Weights of a small transformer language model: width 128.
Each number is 200 + 30 x the weight over its row's rms, rounded and kept within 0 to 999. Layers, rows and columns count from 0. The size before them is the row's rms in percent of the matrix's.

# up: layer 9 MLP up, 320x128, rms 0.179, rows 189-223, columns 64-127
# down: layer 9 MLP down (transposed), 320x128, rms 0.166, rows 189-223, columns 64-127
# gate: layer 9 MLP gate, 320x128, rms 0.173, rows 190-224, columns 64-127
up189,096,171,199,200,164,149,205,245,192,204,208,177,199,143,190,217,193,169,228,247,199,193,223,185,199,198,241,266,203,201,162,226,210,190,268,224,209,184,253,244,220,171,167,117,165,231,187,245,209,154,207,196,208,183,186,177,239,166,183,191,234,168,223,225,203
down189,097,183,207,167,189,213,193,219,173,204,197,194,142,175,189,202,190,214,207,192,194,150,181,188,239,175,170,227,223,220,197,205,159,224,229,164,201,250,202,183,185,230,197,184,175,232,231,191,254,173,232,175,204,199,201,123,195,226,70,261,235,187,179,208,190
gate190,101,259,230,186,177,216,216,202,227,221,233,188,226,194,173,202,248,191,149,238,209,196,196,146,142,189,150,216,198,177,212,191,202,180,192,193,178,205,164,244,187,153,189,227,227,178,197,146,203,203,224,216,222,190,219,217,199,255,245,199,222,211,149,213,230
up190,096,260,191,228,193,210,194,189,210,167,224,227,210,203,249,177,225,167,194,271,236,172,203,161,180,235,171,167,182,194,204,225,202,212,207,174,155,210,196,228,251,212,185,183,265,203,142,206,183,259,157,223,199,189,250,198,154,280,172,178,229,230,186,166,167
down190,097,200,257,240,188,189,210,180,236,155,203,192,206,170,238,249,187,211,231,252,187,185,173,199,222,213,208,179,239,211,192,218,198,205,170,200,192,240,180,190,231,181,176,238,198,236,147,196,167,176,174,264,148,187,147,229,202,164,171,249,189,184,221,202,247
gate191,099,185,201,177,246,224,206,234,174,210,183,213,195,261,140,132,208,191,210,218,201,210,270,157,214,253,180,225,215,147,225,158,175,185,201,161,216,227,188,229,236,192,229,154,224,187,232,158,198,237,172,215,215,219,184,173,178,206,227,161,131,247,183,194,184
up191,101,207,175,212,184,187,203,175,229,176,222,210,241,205,221,222,144,220,132,217,201,236,216,221,147,232,214,211,193,184,222,144,221,243,209,194,233,156,200,189,219,214,142,228,246,169,263,198,197,200,176,216,176,198,210,217,189,204,170,125,168,162,187,174,195
down191,100,232,149,238,186,224,189,202,189,198,241,257,238,163,232,179,210,246,188,190,158,189,274,226,179,237,201,188,145,177,174,185,155,154,236,147,199,160,190,204,220,172,233,233,197,223,233,199,233,240,207,170,130,162,218,250,205,167,218,230,149,167,224,181,185
gate192,099,178,213,177,214,222,240,186,207,233,213,196,201,184,200,146,213,237,177,213,178,250,209,221,164,172,242,203,193,197,232,202,213,164,195,178,231,202,175,267,200,188,204,192,265,200,218,196,257,207,148,238,205,226,141,254,199,175,165,211,220,178,179,199,115
up192,092,181,212,172,230,164,226,184,176,192,174,147,229,162,195,268,146,222,242,253,187,202,231,241,175,237,158,227,213,254,196,194,183,206,210,150,217,190,191,169,192,185,206,178,212,157,203,171,180,206,220,245,182,201,232,249,177,193,198,188,186,138,201,195,216
down192,097,164,223,225,166,248,207,195,138,196,220,272,157,198,200,212,185,186,228,225,214,182,197,203,215,182,227,211,204,185,179,191,209,260,197,227,179,177,204,198,162,204,206,212,128,206,183,201,187,210,212,218,213,218,152,206,192,268,186,194,270,267,229,191,238
gate193,098,239,272,213,152,182,199,194,211,238,196,216,157,217,242,235,149,234,225,183,183,185,213,205,208,222,233,199,235,190,201,177,213,235,169,217,209,170,183,222,163,182,214,195,221,200,216,154,190,161,196,214,242,239,197,201,230,213,207,222,182,208,233,193,164
up193,098,244,230,170,151,207,186,223,183,227,218,179,191,204,249,169,174,235,273,185,179,176,181,181,221,196,189,232,186,207,148,202,163,236,215,200,252,166,214,205,158,196,244,196,177,203,164,191,246,196,222,192,250,140,169,179,226,213,160,247,218,253,186,173,240
down193,096,196,212,231,152,207,193,197,285,173,184,186,157,240,193,192,191,238,238,201,180,166,181,175,248,182,221,214,239,144,181,169,264,269,163,185,237,192,162,227,216,175,157,229,204,186,195,188,201,201,158,181,234,183,240,167,202,178,181,231,219,190,193,161,199
gate194,094,271,178,197,170,199,232,229,203,205,185,186,180,160,223,169,188,183,159,166,183,194,234,209,184,178,224,220,156,234,178,172,210,218,229,229,225,213,185,198,213,204,189,233,243,246,218,143,209,224,152,195,164,222,230,186,243,224,233,203,177,197,150,210,111
up194,109,148,236,227,168,278,239,169,204,238,227,228,164,221,220,187,181,172,158,199,176,169,191,207,249,192,146,197,180,209,186,279,235,234,219,240,204,213,197,175,229,172,205,183,214,199,219,223,209,200,214,291,215,218,241,222,221,158,167,183,229,228,199,206,132
down194,099,216,191,268,133,241,216,226,196,172,178,209,201,206,186,263,215,186,230,156,222,257,211,180,189,245,223,217,184,207,183,165,210,214,191,167,207,222,217,236,189,215,172,239,185,211,230,229,197,210,149,200,200,204,212,161,212,234,267,148,259,181,173,193,205
gate195,103,222,182,176,193,243,228,167,225,161,218,138,217,187,237,193,154,157,181,179,255,222,206,196,229,177,181,178,173,224,242,176,222,194,263,236,201,240,213,221,216,219,200,178,224,223,182,209,206,114,214,216,202,239,137,225,256,208,198,174,181,190,203,287,190
up195,110,209,246,200,220,244,174,219,217,158,211,207,156,216,211,191,156,175,206,215,206,165,196,148,190,207,191,234,207,238,159,208,222,224,260,252,170,187,185,201,218,203,206,140,188,219,181,213,215,213,243,181,232,274,202,161,187,185,218,239,226,183,183,218,206
down195,116,193,272,183,199,200,198,179,165,178,200,159,199,231,167,198,218,206,160,201,174,166,222,180,211,152,200,209,203,262,213,235,155,212,182,214,216,188,216,192,220,190,200,130,176,232,198,207,186,248,198,174,236,230,187,157,194,271,164,223,219,231,236,233,199
gate196,103,198,184,205,164,203,239,195,237,185,226,180,218,206,180,171,203,165,207,194,217,207,181,181,221,169,235,168,191,139,218,196,159,192,155,160,184,171,112,212,181,192,208,210,178,143,205,225,219,190,248,171,144,176,249,199,173,239,233,185,212,173,184,182,212
up196,094,157,188,246,186,224,252,180,225,144,143,190,261,201,183,152,221,221,213,190,219,195,189,186,162,170,241,203,169,204,161,163,166,176,128,164,223,218,190,193,172,139,213,197,219,175,234,175,189,170,166,214,207,215,224,226,195,211,206,228,170,270,177,184,172
down196,100,175,232,234,227,191,215,199,198,204,185,184,177,157,193,217,248,180,181,200,126,186,251,199,190,185,160,209,205,164,198,221,183,224,198,236,222,234,193,234,198,201,187,209,218,197,189,193,170,196,197,208,265,170,215,222,243,197,180,153,211,146,152,151,217
gate197,093,170,181,217,178,216,178,187,155,193,172,200,144,169,200,154,223,200,160,264,178,223,203,224,200,169,200,223,154,260,156,186,215,209,214,210,224,204,154,186,156,173,197,243,240,199,182,266,188,199,239,209,164,187,173,194,158,180,137,266,220,173,208,190,224
up197,104,149,205,219,144,183,220,174,197,195,155,227,234,184,221,220,232,268,219,231,199,163,251,231,185,168,240,217,169,165,219,205,234,178,277,174,208,164,181,175,235,176,219,253,231,224,157,253,197,212,169,176,171,185,244,181,213,225,159,200,163,184,196,201,244
down197,099,218,209,202,217,193,239,223,200,178,204,222,242,185,146,213,192,178,183,205,127,267,201,244,196,242,141,205,219,226,216,256,238,204,187,228,176,230,226,200,193,233,203,155,219,209,183,166,219,191,216,246,188,237,183,252,201,206,192,245,218,204,205,224,204
gate198,093,247,180,226,216,189,179,211,223,237,175,199,212,267,97,167,192,121,187,215,180,169,195,259,202,190,176,205,173,195,213,215,183,142,184,166,182,207,177,257,230,202,196,197,189,222,218,195,205,194,264,230,246,169,177,223,234,228,240,245,171,167,160,240,210
up198,095,176,189,191,200,174,220,238,218,198,202,192,189,220,178,244,188,214,224,150,174,223,175,175,227,145,242,201,192,207,163,206,193,214,140,213,202,189,190,210,150,227,170,205,151,188,186,211,242,183,167,169,208,201,200,210,226,232,206,208,217,169,209,251,162
down198,095,184,221,152,215,187,187,186,175,183,216,174,242,191,194,192,197,184,170,209,264,182,230,189,219,164,229,219,192,211,214,159,219,198,217,194,181,209,221,187,165,161,231,172,231,191,179,200,236,216,195,220,221,256,202,223,232,232,157,254,247,194,170,207,183
gate199,098,196,187,218,145,233,231,218,168,172,228,202,192,263,203,185,213,177,181,184,264,177,217,206,178,208,140,245,177,202,169,209,222,218,170,182,166,174,210,227,195,235,187,183,195,199,191,197,207,158,240,177,241,239,203,232,200,203,233,225,193,174,186,203,227
up199,106,194,229,172,186,217,226,169,179,242,201,213,174,170,211,224,176,222,213,215,223,217,172,186,225,243,278,187,225,164,145,195,152,208,187,231,211,195,151,161,163,155,216,154,185,180,190,199,173,205,196,179,218,218,229,269,153,207,235,243,147,189,189,160,200
down199,103,176,183,190,219,188,272,191,187,250,226,157,176,185,168,183,201,231,204,215,228,151,193,217,272,187,221,190,161,193,232,199,221,185,201,200,203,211,255,162,176,244,217,203,204,225,194,146,204,215,194,141,235,242,192,218,200,232,180,175,171,240,228,208,187
gate200,091,205,257,244,202,162,193,178,178,210,239,205,182,208,214,172,191,216,207,207,207,221,167,218,157,197,142,239,136,164,236,176,233,213,255,244,166,175,172,132,259,230,207,226,158,185,177,201,232,208,222,181,226,245,190,163,225,207,204,230,170,228,192,166,226
up200,105,212,184,230,179,203,199,202,154,193,215,200,230,317,213,182,202,179,178,205,208,268,174,176,219,237,209,194,195,201,176,211,244,224,207,178,223,230,176,242,177,175,162,191,255,186,196,225,196,159,168,142,206,231,204,225,208,191,183,160,191,244,203,197,220
down200,101,158,164,211,235,195,245,180,220,207,212,172,224,223,194,195,145,180,216,244,152,146,248,186,227,188,200,168,159,220,200,207,229,216,201,180,203,209,197,246,153,153,179,182,188,187,224,224,212,179,190,180,222,230,145,195,201,213,176,237,204,153,228,178,192
gate201,112,203,243,221,223,232,252,219,245,218,201,252,217,187,225,182,191,190,182,179,233,163,234,226,177,208,171,276,226,172,188,120,209,206,225,214,220,219,197,201,185,235,205,141,229,210,188,212,246,217,207,249,217,197,196,213,234,213,175,178,238,151,156,260,209
up201,106,202,180,236,158,215,174,216,178,208,199,179,222,273,205,142,182,164,213,218,173,198,168,202,190,187,206,219,218,139,223,248,225,206,170,175,200,174,209,136,156,200,211,219,202,202,202,194,237,209,203,196,182,161,270,177,202,191,187,228,255,167,165,214,197
down201,096,179,247,192,226,198,174,226,198,198,210,193,201,197,221,140,232,158,218,201,215,231,247,179,225,225,223,217,152,182,201,156,187,209,243,203,194,253,235,208,191,203,222,173,226,162,279,165,202,184,217,231,146,208,211,112,174,224,138,187,224,148,154,162,179
gate202,099,241,252,217,270,254,205,212,265,196,224,129,207,224,190,179,185,242,166,163,202,210,177,197,217,139,145,172,226,211,218,180,225,207,202,267,208,233,180,219,178,202,157,214,180,207,246,145,258,210,205,150,213,189,200,208,245,196,210,194,183,204,180,220,169
up202,095,216,232,213,149,235,204,189,237,170,189,202,228,131,132,193,181,225,219,228,192,172,174,230,204,180,188,204,227,174,246,181,169,183,233,222,212,228,207,210,199,207,190,237,201,197,176,219,219,208,243,226,212,195,193,188,198,152,171,199,199,244,240,217,239
down202,104,203,208,180,238,204,273,224,189,217,180,194,208,223,232,188,203,172,217,127,230,146,165,174,212,172,221,233,213,166,160,186,226,188,205,197,226,180,219,184,208,264,208,179,180,259,203,200,170,169,133,202,128,227,253,150,204,201,219,165,179,262,178,188,223
gate203,104,228,219,168,191,197,240,214,217,208,162,181,175,153,193,200,193,205,192,193,121,181,225,205,267,207,196,198,165,225,190,173,180,256,196,212,191,203,198,269,169,215,244,186,200,193,168,196,246,271,191,133,228,199,169,190,235,143,148,231,200,219,176,161,202
up203,101,171,227,207,165,207,195,184,192,217,194,225,222,142,156,211,147,198,246,240,197,210,221,182,251,215,173,235,218,255,226,229,254,165,180,202,214,198,163,172,214,141,197,204,229,189,201,205,197,208,205,144,203,215,255,214,203,204,185,149,173,190,168,205,219
down203,104,155,190,170,236,176,200,184,222,212,154,195,229,161,171,217,193,201,236,174,183,178,195,167,199,200,175,200,191,203,200,197,170,187,277,242,200,243,255,187,172,192,176,225,217,199,208,265,145,172,214,250,219,192,207,202,207,165,206,161,238,188,167,239,226
gate204,094,182,197,181,259,221,224,239,148,214,199,236,222,187,223,178,177,200,173,176,233,190,205,204,170,173,174,198,215,217,172,217,235,180,192,204,188,231,138,240,202,224,181,211,165,293,224,170,176,227,202,184,259,211,183,166,197,193,230,235,228,227,208,177,216
up204,098,167,190,170,202,219,180,248,166,145,195,171,144,164,204,184,219,185,155,209,178,200,167,165,177,201,185,199,212,157,192,134,166,216,281,196,204,199,216,186,166,170,249,192,206,186,208,174,153,170,195,186,173,215,184,250,207,159,214,186,227,212,224,209,191
down204,098,221,229,235,224,180,216,208,210,200,193,174,221,219,226,195,185,256,201,206,184,152,183,217,170,206,231,158,207,203,202,239,291,186,192,164,221,196,211,175,182,194,187,160,214,161,279,186,238,204,224,176,188,153,192,229,191,184,190,203,192,210,196,185,224
gate205,105,213,131,167,186,203,226,155,199,203,164,195,151,230,163,235,179,180,205,194,237,221,212,196,234,190,155,213,233,181,217,184,161,241,225,247,179,177,217,255,197,151,178,262,252,152,235,163,149,211,218,179,209,219,202,201,163,205,241,214,163,191,198,253,225
up205,104,182,238,237,193,201,214,187,249,226,232,172,222,200,198,216,219,156,162,232,177,189,227,208,225,165,208,166,170,218,186,199,178,223,194,185,153,194,235,225,202,189,204,187,148,172,212,186,182,190,209,135,205,132,164,260,247,141,235,196,184,91,210,217,206
down205,104,224,165,185,171,204,221,185,176,238,207,211,188,151,197,196,228,242,175,224,166,253,249,208,185,221,187,221,162,177,159,207,165,260,160,218,155,161,229,178,211,237,187,232,188,225,204,178,169,173,168,192,190,178,202,190,208,261,253,208,167,209,213,192,160
gate206,100,171,184,187,200,175,204,214,152,164,236,183,165,207,203,248,161,221,177,175,185,199,160,192,238,180,188,219,122,121,202,152,206,194,198,223,191,190,261,222,162,201,175,220,191,188,210,211,186,151,203,227,215,186,193,163,172,225,229,190,139,191,210,208,167
up206,104,220,230,307,202,203,238,176,219,227,230,172,172,205,188,166,166,152,253,205,229,138,192,212,184,167,249,196,155,210,216,172,115,220,207,201,204,189,222,183,211,206,183,178,227,201,221,271,190,212,214,243,193,186,226,185,205,215,234,198,233,249,203,158,221
down206,100,205,204,208,238,210,195,216,186,166,235,250,174,191,254,221,149,236,209,299,223,217,179,266,223,252,183,203,194,208,186,176,245,171,157,184,214,202,190,199,209,246,226,198,203,182,239,191,250,158,251,241,184,200,177,199,235,165,213,230,209,201,196,175,185
gate207,099,196,227,246,154,213,239,197,236,215,198,211,214,176,140,214,183,172,159,248,204,205,192,195,203,159,215,174,205,267,227,159,221,215,200,180,207,177,189,217,247,235,236,227,240,175,220,196,193,206,195,209,184,219,145,182,173,216,240,228,205,225,201,147,246
up207,106,226,122,209,192,193,147,206,146,177,199,176,192,203,205,198,217,221,227,202,175,182,180,217,217,169,210,254,174,272,213,249,117,168,224,246,156,181,208,229,137,234,180,212,242,172,227,250,202,221,235,197,193,193,177,221,193,171,238,211,185,144,228,165,205
down207,111,218,231,183,173,219,174,196,201,149,209,209,166,224,151,199,198,159,180,202,196,199,202,221,190,180,162,164,206,168,232,184,210,217,179,197,252,189,184,215,205,222,218,231,195,207,193,301,180,165,217,239,228,235,139,219,229,176,139,184,178,200,186,192,185
gate208,097,139,195,138,235,193,247,159,190,218,210,156,149,220,178,163,164,227,222,256,179,196,200,235,196,236,200,180,173,218,133,225,156,159,175,207,191,209,155,194,179,191,179,169,211,206,235,226,165,196,205,220,233,208,190,201,175,218,154,174,237,188,206,246,204
up208,097,187,201,236,206,238,163,228,218,164,186,220,176,222,225,191,182,168,205,187,158,137,215,166,187,193,243,250,151,231,202,238,221,169,193,205,223,157,251,221,157,131,267,223,213,179,206,246,161,217,262,164,184,246,157,215,194,238,222,264,167,197,231,199,227
down208,097,154,153,284,196,215,168,231,191,225,204,177,236,164,196,175,159,206,212,100,259,196,187,201,212,195,213,193,181,224,204,205,221,214,214,186,129,247,233,157,235,199,193,195,224,184,186,210,218,196,214,197,210,194,169,223,217,182,214,244,162,186,245,187,197
gate209,098,212,207,192,151,192,217,197,156,209,128,208,222,155,140,193,162,166,215,228,208,194,185,215,195,220,148,266,138,196,237,169,259,198,210,233,247,243,227,234,223,224,210,242,270,167,220,150,198,172,161,204,216,175,219,194,183,235,208,160,187,144,222,198,230
up209,118,141,231,185,188,214,171,209,233,195,212,186,247,166,192,182,214,190,127,179,233,240,229,215,131,217,209,159,142,218,222,195,226,194,242,199,169,211,218,225,251,282,205,200,190,179,222,178,210,160,221,206,248,221,185,200,258,194,186,190,199,170,234,157,155
down209,108,137,151,176,225,224,190,130,216,164,234,225,214,193,220,206,160,173,234,190,211,195,200,156,159,205,173,226,253,182,162,181,201,184,181,227,222,215,219,220,203,175,188,204,207,152,168,175,162,188,176,194,238,184,184,208,232,240,193,194,195,202,214,133,196
gate210,098,256,201,189,190,170,262,166,202,180,212,211,153,230,189,162,212,261,202,216,222,205,196,206,202,160,176,192,160,201,183,188,227,201,182,215,120,229,189,159,219,225,243,235,192,192,226,168,206,166,216,230,131,177,215,153,165,253,219,250,292,188,221,257,190
up210,097,247,211,227,278,200,227,179,192,213,208,194,176,204,209,239,239,150,212,189,216,215,205,146,189,229,140,211,230,176,205,190,206,165,255,168,251,162,178,145,206,188,217,196,175,215,193,174,194,198,184,219,210,222,246,226,203,215,158,223,184,195,162,212,226
down210,092,193,179,237,219,216,190,166,174,234,242,218,213,160,165,210,232,167,202,196,206,255,162,199,204,239,217,125,223,173,234,239,177,177,203,216,259,235,155,186,241,183,236,189,140,148,222,186,204,222,197,185,235,241,150,183,214,251,181,173,237,196,173,210,179
gate211,106,263,158,212,204,187,190,206,197,215,210,200,225,201,188,151,185,223,153,232,170,156,119,190,211,252,225,184,192,159,213,211,236,223,209,197,218,201,181,197,195,167,178,249,238,200,195,177,252,217,202,194,239,253,148,166,248,231,201,174,202,197,224,181,184
up211,120,192,189,199,214,189,186,175,158,176,137,230,263,227,181,152,187,182,239,208,201,224,213,208,221,226,160,226,238,244,139,216,159,220,194,217,186,240,197,211,222,154,175,199,173,179,198,174,216,211,274,219,228,223,195,222,237,224,151,209,203,156,243,221,197
down211,110,185,221,176,169,251,229,186,185,173,179,177,185,181,182,216,228,182,168,230,201,156,220,253,206,231,186,192,234,201,244,205,229,131,174,164,212,216,206,210,185,210,167,202,225,170,151,208,185,213,197,205,220,266,155,192,241,238,199,196,188,163,176,213,127
gate212,098,223,242,147,204,192,195,221,218,215,177,161,201,128,226,154,165,204,172,161,232,174,212,226,171,188,181,231,184,208,199,235,248,175,280,201,175,115,183,182,220,230,227,165,173,219,222,223,208,193,227,197,205,237,209,200,275,268,193,221,191,183,190,221,194
up212,093,219,187,254,183,145,201,234,198,198,168,160,222,157,190,248,135,190,178,237,187,218,181,260,280,213,232,236,181,198,201,223,213,208,233,192,182,201,208,209,233,205,212,188,215,182,213,144,191,222,187,237,202,219,213,178,230,197,243,159,161,226,249,165,253
down212,096,204,162,170,174,197,199,180,148,282,213,173,276,222,190,195,154,153,260,191,174,160,244,151,176,230,234,266,227,209,199,202,178,177,180,186,208,168,219,203,185,152,191,186,252,203,216,183,144,201,273,197,230,173,214,135,183,274,218,190,173,212,183,205,204
gate213,095,177,177,233,200,212,209,211,173,221,174,206,226,213,236,247,248,181,178,240,201,237,226,224,189,209,154,230,210,231,196,143,240,215,146,216,247,160,219,233,171,221,172,198,258,149,237,218,156,200,208,157,210,185,171,217,205,247,217,226,172,214,189,201,232
up213,092,200,258,178,188,187,216,253,244,221,185,224,281,215,190,196,254,220,212,262,200,200,235,178,171,151,152,230,212,191,234,224,211,191,177,263,219,201,269,251,169,214,173,223,201,258,207,186,193,238,221,260,198,156,175,208,211,166,205,206,191,203,217,236,259
down213,102,198,148,225,200,180,169,180,180,226,242,200,169,200,163,200,147,227,189,167,226,187,154,195,194,163,215,155,217,141,168,206,151,215,218,180,167,172,156,198,232,198,199,249,242,132,225,242,201,154,146,228,194,222,166,201,222,204,132,210,202,184,222,180,210
gate214,098,228,206,189,187,199,182,256,165,186,141,196,248,226,200,156,216,192,223,228,218,195,187,223,175,181,207,185,207,186,144,151,250,211,204,199,188,223,185,269,186,215,252,218,177,170,142,218,191,231,163,187,226,201,195,216,178,224,160,169,221,223,204,213,194
up214,099,210,224,190,200,188,251,224,167,198,232,266,181,226,227,224,199,275,250,194,246,180,224,222,195,176,164,183,225,241,231,208,207,183,148,200,171,269,192,174,213,252,184,207,169,181,222,196,199,207,187,238,222,207,190,153,209,168,200,196,159,218,176,246,173
down214,096,253,243,193,197,215,226,266,230,133,205,192,193,161,173,179,189,150,200,228,173,202,181,199,212,211,147,199,189,234,216,173,215,212,219,169,191,234,185,203,179,199,178,185,170,231,153,130,213,239,237,211,203,146,219,219,179,171,216,154,214,219,175,167,187
gate215,103,237,148,220,203,175,184,155,173,216,204,139,234,212,190,200,143,212,160,220,196,209,187,169,189,206,196,239,195,284,183,168,158,166,148,190,191,200,191,223,228,243,187,199,171,175,203,176,274,198,278,180,241,164,209,193,163,155,200,201,144,251,267,150,241
up215,099,177,161,162,263,199,219,198,240,161,158,213,247,157,271,232,178,196,182,199,148,242,230,242,219,180,186,194,195,186,194,209,172,195,206,174,237,212,219,201,185,228,234,221,177,174,186,230,213,216,193,192,286,186,197,242,204,190,164,226,153,183,215,195,189
down215,108,185,155,208,175,162,193,190,192,161,217,177,220,239,256,200,209,166,213,186,208,212,221,201,139,184,253,200,149,223,220,187,165,194,184,203,227,226,215,218,178,213,221,177,191,224,128,219,209,165,266,218,219,206,232,261,163,261,196,188,147,184,204,165,146
gate216,100,227,169,210,204,218,189,178,257,177,228,211,201,274,151,234,218,157,198,191,205,214,167,213,219,169,142,231,184,206,203,171,183,169,169,179,233,173,168,219,166,212,207,223,204,200,217,199,168,186,165,234,163,216,177,247,222,228,234,201,169,236,179,237,212
up216,108,152,225,198,179,228,155,251,183,241,182,170,226,175,224,209,205,181,215,167,179,174,254,229,178,168,206,170,237,274,176,224,176,177,225,188,228,171,203,194,195,139,236,218,193,273,208,178,193,185,217,169,201,215,169,165,235,187,171,222,178,212,195,188,245
down216,110,168,219,249,183,228,188,242,196,237,239,187,208,214,193,209,171,208,237,238,178,209,195,135,183,188,237,202,209,257,190,163,211,193,248,190,239,164,230,213,205,200,196,176,169,225,187,273,149,169,202,230,213,183,178,220,168,218,172,161,199,234,192,223,233
gate217,104,174,178,213,153,238,175,247,262,180,205,271,156,195,204,188,191,222,229,245,222,189,194,179,273,187,132,219,139,216,249,136,186,232,220,188,194,190,163,242,206,181,215,199,195,190,199,220,187,177,154,212,204,187,157,216,217,198,223,184,172,186,191,166,168
up217,102,203,156,239,241,192,214,238,215,174,195,211,184,205,232,213,202,186,231,180,218,245,260,202,233,173,166,233,184,191,255,175,198,220,261,181,179,218,160,230,189,144,233,186,204,195,217,190,195,199,212,220,207,169,126,213,220,213,213,251,212,189,200,209,197
down217,097,170,257,163,218,187,229,191,202,259,163,295,211,204,208,236,206,177,178,182,241,180,202,227,146,197,210,236,197,187,203,188,195,180,198,190,212,201,211,205,187,251,247,189,208,193,195,199,182,222,231,168,180,187,220,211,224,212,228,214,186,208,196,179,225
gate218,102,218,199,242,171,181,137,212,152,195,232,178,179,235,162,147,163,205,208,226,237,175,177,180,191,184,239,253,239,191,170,193,201,221,229,216,241,183,233,186,147,171,184,203,162,195,235,198,216,220,224,203,227,222,168,188,273,154,196,197,212,222,205,231,189
up218,099,156,214,176,258,146,165,197,180,172,203,179,142,239,227,157,220,209,157,188,204,196,197,160,170,182,212,200,181,143,166,187,174,172,230,179,179,160,194,228,182,172,207,169,178,235,264,208,202,247,201,165,191,207,180,231,202,194,209,184,178,201,221,227,197
down218,098,194,233,169,196,204,191,178,164,153,163,230,188,243,193,226,182,213,188,172,191,196,184,147,191,205,207,228,243,222,203,225,157,195,227,235,206,216,214,165,182,150,180,243,147,167,131,214,242,234,223,223,184,232,195,164,191,161,177,196,228,259,156,218,200
gate219,088,174,230,153,214,236,236,258,202,180,227,221,153,195,189,206,183,181,179,204,208,208,239,195,247,229,166,199,168,208,192,187,190,147,172,202,190,245,256,207,186,203,198,198,194,201,195,231,222,242,156,192,192,212,234,206,232,228,191,179,187,218,202,229,230
up219,095,184,173,186,135,205,216,160,216,239,227,196,234,214,239,225,196,197,193,177,244,197,244,191,160,244,218,224,206,198,206,248,202,171,201,193,175,230,184,153,194,192,257,211,174,187,199,197,269,222,181,273,123,182,205,208,187,212,267,221,219,197,184,185,250
down219,106,251,233,227,184,242,158,252,195,200,144,217,217,192,180,184,175,229,199,216,205,179,238,203,166,289,137,208,138,227,202,208,179,214,148,179,207,183,174,222,240,214,201,187,163,177,144,201,188,241,204,185,240,140,212,222,206,242,225,231,186,215,193,170,181
gate220,098,193,150,202,219,195,212,173,185,236,210,189,236,217,209,193,199,231,191,220,220,236,193,210,248,216,120,221,254,199,166,188,205,201,220,193,196,218,120,235,186,171,201,196,163,146,189,214,210,202,234,177,233,148,177,150,214,196,222,165,199,169,191,308,157
up220,102,172,229,222,202,186,230,226,188,142,196,152,244,171,262,179,231,237,214,192,197,253,195,241,182,170,187,229,187,165,213,230,150,208,234,174,191,180,222,191,248,191,210,191,194,219,174,202,183,206,175,211,226,175,193,193,262,256,219,199,181,243,207,227,220
down220,096,157,212,176,225,218,222,208,205,232,174,196,253,171,193,210,190,215,231,163,154,203,221,254,203,239,128,221,230,169,219,215,184,193,216,213,215,175,241,235,185,182,204,189,194,182,164,171,197,182,193,159,204,246,219,217,239,250,194,180,190,273,196,217,167
gate221,095,247,170,221,170,219,179,217,184,170,200,205,177,230,254,155,206,218,240,150,219,200,162,259,198,244,194,173,189,194,196,208,205,224,206,169,200,218,235,243,206,182,201,233,205,174,182,173,212,203,231,186,221,226,168,196,200,271,209,213,190,216,204,196,271
up221,103,201,141,194,231,188,177,218,163,198,158,135,198,216,189,202,183,195,212,160,234,268,234,152,193,265,204,239,194,147,186,246,206,140,218,204,196,179,224,164,166,261,205,146,170,216,234,195,202,190,207,204,184,191,180,230,198,252,230,136,182,215,196,160,228
down221,098,208,171,223,169,177,230,135,195,244,180,219,139,189,189,202,172,195,169,164,211,237,207,185,174,176,230,196,234,144,190,255,198,216,218,193,196,184,180,221,155,143,148,246,164,184,205,260,167,151,231,170,176,240,186,157,228,214,251,198,193,134,183,227,225
gate222,089,229,187,222,215,147,170,159,202,224,215,178,281,229,198,134,216,172,146,164,147,175,198,219,166,203,195,223,215,174,210,195,165,167,214,172,263,233,207,208,187,201,213,222,146,187,252,208,214,252,221,218,244,225,233,202,233,185,186,228,199,199,192,165,183
up222,097,251,216,192,219,215,213,211,193,211,193,215,174,180,251,246,188,157,201,170,202,187,196,219,182,199,206,203,190,183,283,274,188,231,228,195,189,182,162,149,171,212,181,236,230,168,244,142,210,168,227,211,149,185,233,190,224,196,175,178,231,187,196,181,245
down222,100,196,215,175,194,282,199,219,196,280,158,189,192,170,228,198,185,190,225,126,225,238,228,204,255,203,212,229,252,222,142,188,235,172,192,225,168,206,189,181,186,202,217,241,205,228,184,230,131,177,136,184,153,151,226,198,188,208,223,207,162,178,179,217,190
gate223,095,221,208,183,211,216,254,180,202,181,175,242,192,196,209,158,157,219,166,212,173,186,241,237,251,183,160,211,184,195,201,201,188,212,233,181,246,236,191,137,183,206,165,205,198,175,259,219,198,227,226,213,208,223,221,212,257,211,179,201,201,232,196,147,121
up223,100,167,196,215,192,182,195,154,203,227,164,212,133,195,210,223,238,263,197,247,224,202,230,231,244,226,160,183,198,244,145,210,280,172,184,217,254,106,193,183,173,186,171,171,169,214,247,163,255,161,161,173,227,182,171,224,192,248,198,210,197,197,197,191,223
down223,100,183,196,172,183,211,115,221,221,168,185,138,137,210,243,202,261,202,204,168,229,216,179,189,158,234,168,197,191,231,203,159,200,188,206,153,191,202,177,175,182,213,160,260,191,187,180,171,205,210,178,159,173,189,159,195,142,194,165,166,260,206,162,231,214
gate224,103,250,231,221,201,176,186,210,212,246,232,204,154,208,237,177,208,217,181,232,196,221,207,214,234,184,211,173,180,270,219,197,213,282,136,240,203,184,208,224,224,213,199,218,189,172,198,187,181,219,182,188,162,224,232,230,191,251,150,181,204,197,207,142,223